Weights of a small transformer language model.
Size: width 384, 6 heads of 64, MLP 1024 SwiGLU, vocabulary 16384.
Training: a variant of SOAP for these matrices, 698M tokens, 5322 steps.
Each number is 500 + 40 x the weight over the matrix's rms, rounded and kept within 0 to 999. Layers, rows and columns count from 0. Numbers have three digits each.

# v: layer 4 attention value, 384x384, rms 0.139, rows 366-383, columns 0-127
# o: layer 4 attention output (transposed), 384x384, rms 0.128, rows 366-383, columns 0-127
# gate: layer 4 MLP gate, 1024x384, rms 0.128, rows 0-4, columns 0-127
# up: layer 4 MLP up, 1024x384, rms 0.133, rows 0-3, columns 0-127
# down: layer 4 MLP down (transposed), 1024x384, rms 0.123, rows 0-3, columns 0-127
v366:544577537527490461502511518441508427496568593540559472563533580457482544540549454520470447483519518593555613495479534491446568490576494474578521523450506525515413424507482520452437512478463525552445500453499498523463461454507533491524572488534541560484460526500510580542573447520470608559486544479480493457425518526519512529413460461554558540519480461504445514525505518571496541490474
o366:465539503557491503536524472505541547509499563459500438500536432423463493590524492492531476532500614495525540515502402485519474552477453407463508439559422433473428505556516540515523486499499533515485497478473512491484565487473485559524505512418489536508484450609498523479495526602507463499575481545505513488434426519555479432472376454498502502526573464382562524524505520446488552426525
v367:423510487555430506550533480487537525521481544475495463541376487455439470483488445525497492508519510491417412464466517535594467526467569553501494455428588478470518564582467545506575492525449502525580519442520601480547482490520538509527349457485489503474500483417503449516486511617463562580517483509540491549506462497567515469447580510521457488547556480536489429534529527491580516471488
o367:452520515560439423503567537504440517571482523396517560579483465556588366434611468432460465565498504456463497494507501532474512477449503522445577506414499456572573568520524506462508488535441561470563437472512561436636524467583488530561484553463572464471572548498413553459546562583519552552521479539551476467522501472506421513564480585478399422495514452500481391468468540410591471470586
v368:542413491499571514522464384442479528496511603506490421551501515496404434549476476516460479473372492521506469478543474538590450427520499566460478494537503471495451442574598554530457483509538547504513488459476455591525537491485494541517604543536454483506457528575490454529535444536504511457529427649479527539549513478537480532527491474509548530500585473465485473469514455503512509448396
o368:580511429490508606548568457433527573429489510471498491458452460443531453451569568476521570491374396579487570486539545579468449424529476468491554519522528482447540488501500570544513531582457514455450497490471493454573435648458518441526531467464509545515563450537495413529598438456514519429463524507477537458501519510565558512566516529461457472476513488491523532514460437499405467492483
v369:448423471534555546491518479526515457534439477505523500524521413491483506543485495417523486552382412529535447580545550520553539481495458549500469518534514534509510467575458497516473449607569450536504515481439506466510476500494526560405512543522475467523510520446512546490532514524485461543516510462566550510584494531438553517556484458449509507481519495455552527555482499564477485425529
o369:583491535444497500491536537453506545519534537453478616425521501453534457541503559451532465447461491543452524543560540454491568542577581471454507440471566510514529472513453464558509513470510455497467435525426491490526459542502470520437567495556543470550418497494456551526473509525549478465511479490475502607454573484531450461553473495478449487423494492507569481527542522517405397484506
v370:532510399457496483570451490530431537529534475591405524570492481502399457550622573539456452439558483503568502487548536524501487512516466510555560541589539478531479491517492388475400508469533497463464488482511488457428537543463522432483540544540509489578576502518471510463519501483435474573516508542545471497541429478510471521471445515523548471459465456516485521481507467477557489578557
o370:524448565445531492552488546559510455449495466494477501489524518541523438436561493495529470565496514556500429510508567475581468430507583433483566514580461523479411496492466501499451573544480453472487419554570586456493537451491508460499584628424446520430481503446555384473546532457534464595493525485538501518512490539517556378413463501501596539535343519509539471534479459491486433515498
v371:561575496528496508454461528448462561567523506508512505619468501484446564608514446409551524504504457459503463570551511446485443480483448544518601539600499495463534489420482442484505491525418431517525528489474564466490429511478513516427590487515558445512538559541507477515501502484456498522464511522448581453477560480535472464508467490498469437445487581527484431484439476530437529511526
o371:471492558437555525520559499447523455440488543454610478466519449540567515460492455534435368566488469446524546443446495470581551541377467540534533533558468561457577480434560532536510518476510493448523466399537500487540449493466418553476504539432413444538449519446450473536493522468598507542406570464457494579507436556529544526547554479469404526537495535454578465530438490502454566529476
v372:578475474521529591542559515477564540480453466394476527427567532501395471500493501473488476548449484575500448478491459489477523475545437504464505479485483574518530492465490534458452507523556516553486474558489448489521544518445472535472544528507501534490519519527510454501509497478493504440489521435438542419609513475486423496487577529494476506508549540493514458496483532484488508508486
o372:508524595439501530591523516535496502442429508540494457497516463518447534387483446549563476504537477450533519474436492536497535585518418467436504518457500529588536430527517424405547473547448514494484413498560543551520541543512410482449471557506460516577497345519538462502540548499583491491534428514560454503484518452546479509478469461534513430488598484500478504578497456487466413430456
v373:472472553571638506522487576484525540486433492472499553417458461477503485552557501528484558450549436483505486522547489446510457522390501496482460499469516418493555546528424492541545447537530443476484512468493425441447535615490442469444512438522486552475423524519574463519454519578496483567453445500474545564539469553510522500504506481503455506558571457553462435438505520405484537551436
o373:479497548457570567479405572464423551519478485483468443346451493504469568462517445471519628477503375495509402441552532532507557490538601619429443550506525568513575488511495517527494542459475515528505434467499475557442522439596455486527554461471464411538492453479499504603492471496437489542565587469483511519437485493516505542472496382403488495574520446495515402516467489474535545508406
v374:628516481593516533476559494526532496508519511544593478415432543517512406526421445424567549526523524480473559510476463430558456504450511494556465487500572553486422483414480465484501486463491488564444425540535482524512516468449524527482515558468496391506581494580523526549541524457474538451487546466553530515488511497559484489488536427451543497470495439457487583505467514547507462473488
o374:561557477486548557537495491462491449476438538501574491451436503425551524517584511520550497512571456484493498446489453507457435508435549476580519454470532435554537539484502538451499483367531446550498408483452435476459485548514562569451544537526437502476546477474536429497555539470571466484606513502584479450467521521485512588544545539500551516492444450452514613457495561554475482487518
v375:495522510547533504443553408468492435541566482482530553501497445588538598499562493451496486467416452432427496507487481497530557585507511476485539463548571553467384438462489431460527521533413522480477509501529475460479524455529559630510510536523544448513571469496475492580508525423484528457500563498493473411484613529499463543584480535562468483499480508549517544529468412545567457549512
o375:534497415540499473501549519425467468392444468482564554566507451493498459561502456516504614438522603509512475387427437526584448548489414522492451574493497541503520524563575478482479497518477444578488451539573573467499520505452514630421460571521532587517567455545494567570436421547465524552522594535470505481556571460523476584503509402498468492529493436480546561550510424537558452510479
v376:501608502504464518503542507454546471516500494453532505458523532503547522534456497576462477517498527503544458447496542526529503501486542520527503425511521447472507467521493544515480522490502451550556574452452479439456499525503545569478493533446501498509467604545447469575545549508494514490559575583507455505496511529473464512566491487595510517539459440428526454535525421480456538553578
o376:558592515473491412567505566538422550494560450481459525578549503433458483510460497496525468499532542530481469498564482594530472450502454560459532522487516520526543465460442467491477542585501496455526529566520502545456459524459432518504476551424506542524491543513507463462490581448447498477490538570479570499488475553524431552540469591500488531470492586533530527469513487463439475510405
v377:557504535555504500496437453517431488508554619471447533493481478524528440496559575493490568468481512479523444476409476468473472500510528500480461502476526562479469522431581534494491521559554564511382523522541528460520438455482447460526558500543502477573527485583513574496559560502505516503508460403606412516469506485463509537526553501513467508429560456459540544505497482490478490485575
o377:530504444511531512531532557511446501485530532455485506497541498563529516520577526495477527497566488471506406521519505472423445529535434520450449569460520588446569517436419556456526489484517522492423497452404620464561445432452520533559442511442486527448526514550443566442564460488617490492546397483573510467583480532444542588483484428467561520432558490453500532506497466482470442504447
v378:443601511544530527572446491507485497450480559523481540470566490464500489515443605509474489532449463522419470518452533550489523464489427458486469474470516536563414546575437435498500563451536517609504463523516474480545537523521545503467522461497464500549512468411564532478518524527511526477600464419472502477560488528545508506488530465420473491467484479421436494545511593461462481563570
o378:490610502511524550510412601529495558565522455462465594454475532542544494538459553522523556468468429541464491507489595500454479526524548436468430465565523466499517504543468534448522480463484469490452551500484546370443531522603452477464468488499477537593535499420411516505575558509526470468499498488431518530526501465627480551488496487496418437505463431511509530503570530469493500481522
v379:497546475534483526581513552461519463471501517504500459474470554484573406492464539565397590556446513403616518484548537502493483462502517532538478547522526397500481531473535551553533487550488477549468495527509491472463578513491519445498522497550510474448494511550561462497527525495494485507530514473483472494493434455465521532569523538433410490524475495475539506454441570473498483504481
o379:406426616517458530509549540464504546532497505512448508465461541472552449458518518402460498548433497528412523509560461517446547565421465621483410518518453540501529479459493540432537514542533584411477570428589528599540502628449493464507521576582511448453580556506517569584532519497564448555516472470512535459432534492525494433401485511445577553476509391484407518603486546535520390539532
v380:419479533561526544443443491508523479499513523568493544533520450466566473457512542495421537485423483549552540519520500555474480475484517441513526476454544573573465517481444488456425466501489626429475524583567462511490547542423466447531477509463522542543533495547503584536543520495560545462479505482531488482559546511444500465432504486511505523512476478517466541566469446517490483465531
o380:485450484435437604497469457513472488534569573531529435612546519435599494506521524562497562485538539534540445461557501425512542451531556566544472490494558526505497491461487546477428514477495538601435494452493522495564548529471460515549505495504440553526473491555506519511459502518568479512428491592490416460530444455444456555490595532537333611552500499518450536603526448603492427512469
v381:552467567519547468487540470510528461509438489544511518460410466525478495422543490521488468548455549480442552508538526507546513530447537546544545506420463466445441474412494406476541445442517477566608530423497480536441513500510512632508428530476495507447503511447524447512547516507454511501511519430531480515465489487536512504549492507559561572520549467472557541524520511472556471459503
o381:580521551483500502468529480571499397497481564524561492460468523435525485458439537525428518581584497542459476470431445577547383479502436458380548538510527438588510460503515595458419433401495538586644458450451477511478411478527473477593494498479571524456509429494505389438471459473381586527534570451489560533484540498512577386513391422565486461454502481514500535470518507527575505526444
v382:523436468494488502523487488480502419470453549498384523546473495555517514478526484595473393477506497492499461546536587500467527481484477443557477552444508408492437458578484512451445573463438497483395503461529527501489530530609481502572481524520490448531460560465493506498506490558520436530513504493471507550459517559491561483500426471460519555482501358546536499446486507475581518453512
o382:513420474490461469445601487539455388490443522420445541529491539468530406515580541488561364521448393555527463513668469526454587496490499457545489510552524440469468540427579490485428518528527500529497445537553478543462626528398450501454455477497469545520547566513462481585480503498558403479465525430510517558536522543508514417452585524604538503497497438547509504536524531531453444462425
v383:508497490453496478444449532553487485457621529490520514502536542447517521450513460577506473452542488512542479498532509484583474511543410488471503505530451456465528481591521549535563510479510494458514533419448521509551450469542466483565435469531534457469507458507476477467547543551462477558501487562446443554497561500581475514506511573506508440519435544527474479463529533494553517464461
o383:593578404506456501523480526526506547588564460438601452399561464477551573488481541471437449488451466470507500448465499524421469459464493565548483438475474556519450484463489540563433500408522522496457505446514603541499501448572533512450580504456566430480492437509498550507517549567519505501506543445518454549511478457501592476491510554480486528417509450531469467500522448458476435447618
gate0:504498487497535507514502493479439495500490514457513465589471508556484484581526575555540453451531522451516457514547458468525521481474531502487536422512558501501549492530535540560554522542513522511473440521513514514501432532467441552437489527539535503491541495547524448541476445429414520524540536535492485517559436529536509478462448485600477549474451498470547483513520598574541522489537
up0:505496552533451528399512511482501501455477468445522458449473553534459520440506580582492507456507597513542468511502440477510509447518556488443552507510491501468485524469501509523489517502496549548582461579515511539503495503589482487484445535477517471514497528514541546538480502506400459505502517429470440486460429528534499511425432566537516578529506506476594453473519457601516514478546
down0:515533505511512552488514477517579507536550517549531511465551560502495490475497519473507542480538473473487527505459443483524534514481559486550498579467488439513485555485515479454516481439507543537616548431496513451444457505543522576477524460496522437566533538541543545455447490477499566463488500497416516455452544469452406518444483439467543556465499479490539537463445454469501490433529
gate1:556494475495554561471479551486540530508466480595558461539462447524470498486476553551497531489472504527454471546575528552465486498501493514529499534496521524500508509514445477493477508460501461493488530525513522465549489485532507468543488515517496553555467456493551532585545553525560528457485505561483540550541430524435503476565512519451446535615495525474461490483481554502540531651488
up1:507562516495459502500417502589445512530459429496464559501564454496530505569503467494477467479523467522512567524515468440496514448450531519455528523570474534482511543533523475508473518579487505454503600494506485466468479532469443507578526477512483459571442440567444403499512457498519509512512482538544505529496499512550520560522575469490512524469406494472460537515479426503465511566494
down1:495530579514528497553435481448494513520506503580518503530520539446512483516518512530487467533494395525534470483604408481434540476479523500518490507573451500467479513537604548503501527502471434458436522539520519510547497529518537467492535506527471484518492476487423525488462450505476418529486469484464513531475568470516455465514470539432488497520495547477510455446500409552456498546573
gate2:511489551474430468486440578579457479438502459441507486434481502579488484573528560517509491539538467525482459477546498453541490493494481475586486473550555527535505492445529548473521541466519501476506428497532419520488490469453508524498612602493463519529442544494486539415527541455459520449472442467562491511441474473528523542520544555512474487480504512529460486490504538521494527449460
up2:469524487466545537560546642500437505517513500491530505473563469469528477645513505597568510484598526605559511555512530584559544547468495510559499486456476506496503534517537467481455523455474584479527487497525497505499471435446484500462519503485504526431493540438522470531517433485528453483468531519503457478416560583444448511458468525543437521500489502429475451459473493451501546537523
down2:499447480513527499618490576540482589492533441453561514501556481487499501559471477535558435518560549534429552564462496525517450516533532523507455480402462528415509550399529469557428432479509508490552527477479489462476515569515470447515456514473516554444465558497555452485481553489556439526534576481445447531449573579460484534485471525504487540497504530486591483452448449469437518477453
gate3:549482522489484506520462513591427492478441460529510539498474525500459510483552488446575655532465551538462477522508509457543536502549441504524461526539525535530534467507489519536513521529498540451511429468491474546486420458491427541499501486548503437536517502532517527467475531516519489516468510513549540528528461548483494475482530475503530486494468467585426489507513537541529452520453
up3:515531521519547484476427469530506478469456538514517551454618498586528497480442479474498492519455486510506478531455462494516475605492460541502488476517505495473567516451515507465416476507497561569557479578517529538497407483613492452509539531491419517521509467550534555478536525436448501472449526445533517514484528441492489497552457491457379513500472523417505406503442519490514576392430
down3:460512505534519508482492487436577556498483529535527431433521427541509476463515507449514532507511455472474458515553491538466527571511500514502537522476532517508500485527461460370516477481474512470544447504530493526537503516605510484509510456564546515534478520479491503504488472517486567448449476503533511436422508496557554514514505459473454505496412456476488458504562507555532470458472
gate4:490490440471475517428475545523528504461521469477511489399494580456539511507519540542519477513472472570561587523475449485496467536527512534473510550547570529431498477490540565505474469502608470495522536487497540523528454544491488553460516523499477584493546511524481487568473565537485620545461476492458523486616470514481543414485505473481502411458457546443509530579532537564453520566481